{
  "n_layer": 13,
  "d_model": 128,
  "n_head": 3,
  "n_kv_head": 3,
  "head_dim": 64,
  "d_mlp": 704,
  "vocab_size": 1540,
  "activation": "swiglu",
  "norm": "rmsnorm",
  "norm_place": "pre",
  "norm_eps": 1e-05,
  "positions": "learned+rope",
  "rope_base": 39200.0,
  "rope_fraction": 1.0,
  "qk_norm": false,
  "attn_scale": 0.125,
  "bias": "none",
  "tie_embeddings": false,
  "parallel_block": false,
  "init": "trunc",
  "init_std_qkv": 0.0442,
  "init_std_o": 0.00868,
  "init_std_up": 0.0442,
  "init_std_down": 0.00868,
  "optimizer": "adam_variant",
  "lr": 0.0018,
  "beta1": 0.9,
  "beta2": 0.99,
  "weight_decay": 0.027,
  "lr_head": 0.00663,
  "grad_clip": 1.0,
  "warmup_steps": 474,
  "schedule": "wsd",
  "decay_fraction": 0.673,
  "decay_shape": "linear",
  "final_lr_fraction": 0.0,
  "batch_tokens": 8192,
  "seq_len": 512,
  "doc_mask": true,
  "train_tokens": 110700000,
  "steps": 13514,
  "dataset": "wikipedia_en"
}
Each number is 200 + 30 x the weight over its row's rms, rounded and kept within 0 to 999. Layers, rows and columns count from 0. The size before them is the row's rms in percent of the matrix's.

# gate: layer 6 MLP gate, 704x128, rms 0.15, rows 643-656, columns 64-95
# up: layer 6 MLP up, 704x128, rms 0.135, rows 643-655, columns 64-95
# down: layer 6 MLP down (transposed), 704x128, rms 0.132, rows 643-655, columns 64-95
gate643,095,193,178,152,215,220,234,199,188,244,182,212,126,229,204,184,206,241,224,173,211,159,261,192,234,167,164,235,186,232,162,193,188
up643,089,201,208,223,200,179,191,186,231,167,153,210,217,160,218,193,219,184,158,152,206,229,204,234,195,192,176,208,222,207,255,207,156
down643,093,214,195,189,192,202,127,201,155,184,219,216,211,199,170,173,205,209,232,174,160,206,194,200,193,166,206,206,207,216,231,209,196
gate644,105,188,207,152,211,287,193,177,208,193,162,189,191,200,142,188,151,222,166,212,244,176,236,200,143,210,191,210,156,163,195,225,159
up644,103,225,192,230,222,169,233,251,210,196,178,204,198,233,172,157,217,162,210,178,209,173,198,205,179,156,268,219,158,196,246,167,227
down644,101,282,175,184,182,200,241,227,195,202,193,207,217,231,243,241,196,256,114,246,247,155,189,249,212,191,187,204,179,245,169,190,164
gate645,109,248,210,181,182,256,181,220,187,164,218,195,252,207,188,183,191,206,227,216,196,194,202,212,183,181,241,199,163,203,182,173,245
up645,104,200,176,192,213,175,200,216,208,170,236,279,237,207,223,168,218,173,161,217,141,210,217,213,254,215,209,217,215,205,197,164,162
down645,107,222,205,239,178,172,226,180,209,191,111,212,146,219,188,207,206,173,218,206,171,141,199,161,265,230,187,162,189,246,195,220,209
gate646,106,250,207,154,201,212,182,203,195,218,212,235,258,165,247,185,204,215,188,198,200,174,224,201,244,211,198,227,196,193,200,215,185
up646,106,199,203,201,123,223,187,245,192,181,218,162,180,232,208,185,138,196,153,232,163,183,176,222,194,232,190,226,208,225,168,219,207
down646,106,197,203,205,239,134,245,186,256,210,187,191,172,197,198,222,218,212,295,179,184,210,225,228,183,167,184,166,177,240,225,214,212
gate647,104,202,170,238,156,210,149,246,176,231,201,193,244,195,181,211,188,155,221,234,192,178,219,177,223,221,147,201,201,168,202,239,154
up647,101,212,203,237,185,138,216,214,177,200,174,257,168,202,249,236,147,204,212,182,251,240,156,173,223,246,249,172,197,179,194,190,177
down647,104,190,215,223,158,228,251,217,160,222,183,239,230,228,282,195,211,212,227,207,179,139,171,179,216,221,244,190,187,188,147,200,209
gate648,089,141,207,182,213,285,186,225,184,204,258,215,174,203,233,163,187,193,183,236,242,203,214,280,156,215,217,193,163,163,191,231,232
up648,092,243,134,195,201,231,210,117,214,245,166,198,177,241,235,224,214,198,203,250,202,227,252,207,157,203,220,191,219,224,204,221,178
down648,095,170,225,174,193,201,154,175,207,192,239,186,155,178,210,220,216,190,147,226,180,186,180,197,148,172,229,213,236,198,267,214,158
gate649,098,220,203,244,269,220,172,205,197,233,206,233,213,179,202,245,175,172,188,208,182,180,134,191,213,218,213,234,185,226,163,222,157
up649,095,177,193,199,179,188,196,185,258,242,203,177,248,213,220,219,207,254,210,183,194,231,232,197,184,234,240,223,234,196,205,226,224
down649,092,152,133,164,215,195,227,224,238,136,214,109,190,196,167,174,235,210,195,198,238,184,212,212,187,124,216,200,173,221,251,200,177
gate650,101,161,249,241,214,206,224,217,188,179,177,229,206,215,207,228,247,200,192,250,214,215,233,207,223,173,208,211,169,161,219,218,223
up650,105,217,187,170,231,194,181,202,183,226,239,193,175,204,137,224,229,216,179,237,144,215,166,179,213,145,229,249,178,195,206,220,167
down650,104,173,208,200,151,196,205,227,187,177,180,248,199,185,215,212,182,224,222,210,236,202,236,261,216,171,183,255,206,198,153,244,190
gate651,096,143,184,262,187,252,199,133,231,153,238,235,187,162,230,167,218,211,157,179,186,263,188,189,204,231,173,170,213,188,208,184,195
up651,095,175,169,60,176,143,185,178,178,222,203,217,178,182,221,173,206,127,150,249,241,219,180,154,180,190,168,199,237,182,235,209,189
down651,096,247,205,274,239,165,167,222,170,218,214,151,170,251,207,192,223,208,179,227,223,177,184,240,209,201,232,219,118,206,234,207,155
gate652,099,240,179,155,195,172,170,200,200,146,166,245,142,226,197,166,164,227,251,225,190,199,245,203,182,216,161,195,188,185,246,274,113
up652,098,246,245,214,233,216,158,165,176,212,248,182,227,206,214,223,191,212,164,185,194,170,238,212,223,227,156,200,176,157,162,225,174
down652,097,236,180,161,186,222,181,255,201,154,146,173,233,167,201,211,178,227,194,179,161,221,219,198,162,211,253,152,208,188,169,152,178
gate653,099,254,213,178,168,243,182,150,180,204,187,219,176,151,173,148,157,198,195,221,241,202,170,252,193,210,222,193,224,201,177,224,174
up653,098,166,240,229,205,230,185,172,188,195,179,175,251,172,221,192,195,161,226,234,173,232,210,219,231,143,218,158,198,175,187,190,181
down653,097,177,203,194,197,161,176,254,217,198,220,246,193,230,154,242,241,221,236,226,259,238,188,237,228,221,180,190,238,160,191,189,213
gate654,096,229,201,173,160,208,172,248,187,196,192,183,195,134,173,182,248,183,149,184,159,234,151,197,177,228,187,215,126,173,173,154,206
up654,097,221,206,182,164,211,153,158,174,155,180,245,169,201,194,231,184,224,185,185,179,231,181,215,234,190,211,234,213,209,228,191,180
down654,099,194,217,198,235,230,156,249,210,229,172,213,183,192,217,213,210,171,261,238,205,221,150,200,186,225,209,236,209,209,202,194,198
gate655,100,182,171,196,225,191,235,230,218,238,228,239,182,214,216,170,218,218,201,222,160,196,171,217,204,206,168,237,207,212,153,241,168
up655,107,197,228,187,183,171,153,204,187,260,215,206,229,196,245,234,217,168,181,135,178,215,135,192,209,188,201,192,233,228,223,176,204
down655,107,242,221,145,230,211,210,233,238,228,189,217,186,218,173,194,240,217,254,178,229,175,154,146,203,197,208,199,250,179,181,214,248
gate656,092,159,141,231,209,181,168,240,189,190,214,213,165,148,187,175,180,133,213,202,171,194,156,172,217,232,171,204,180,149,186,191,153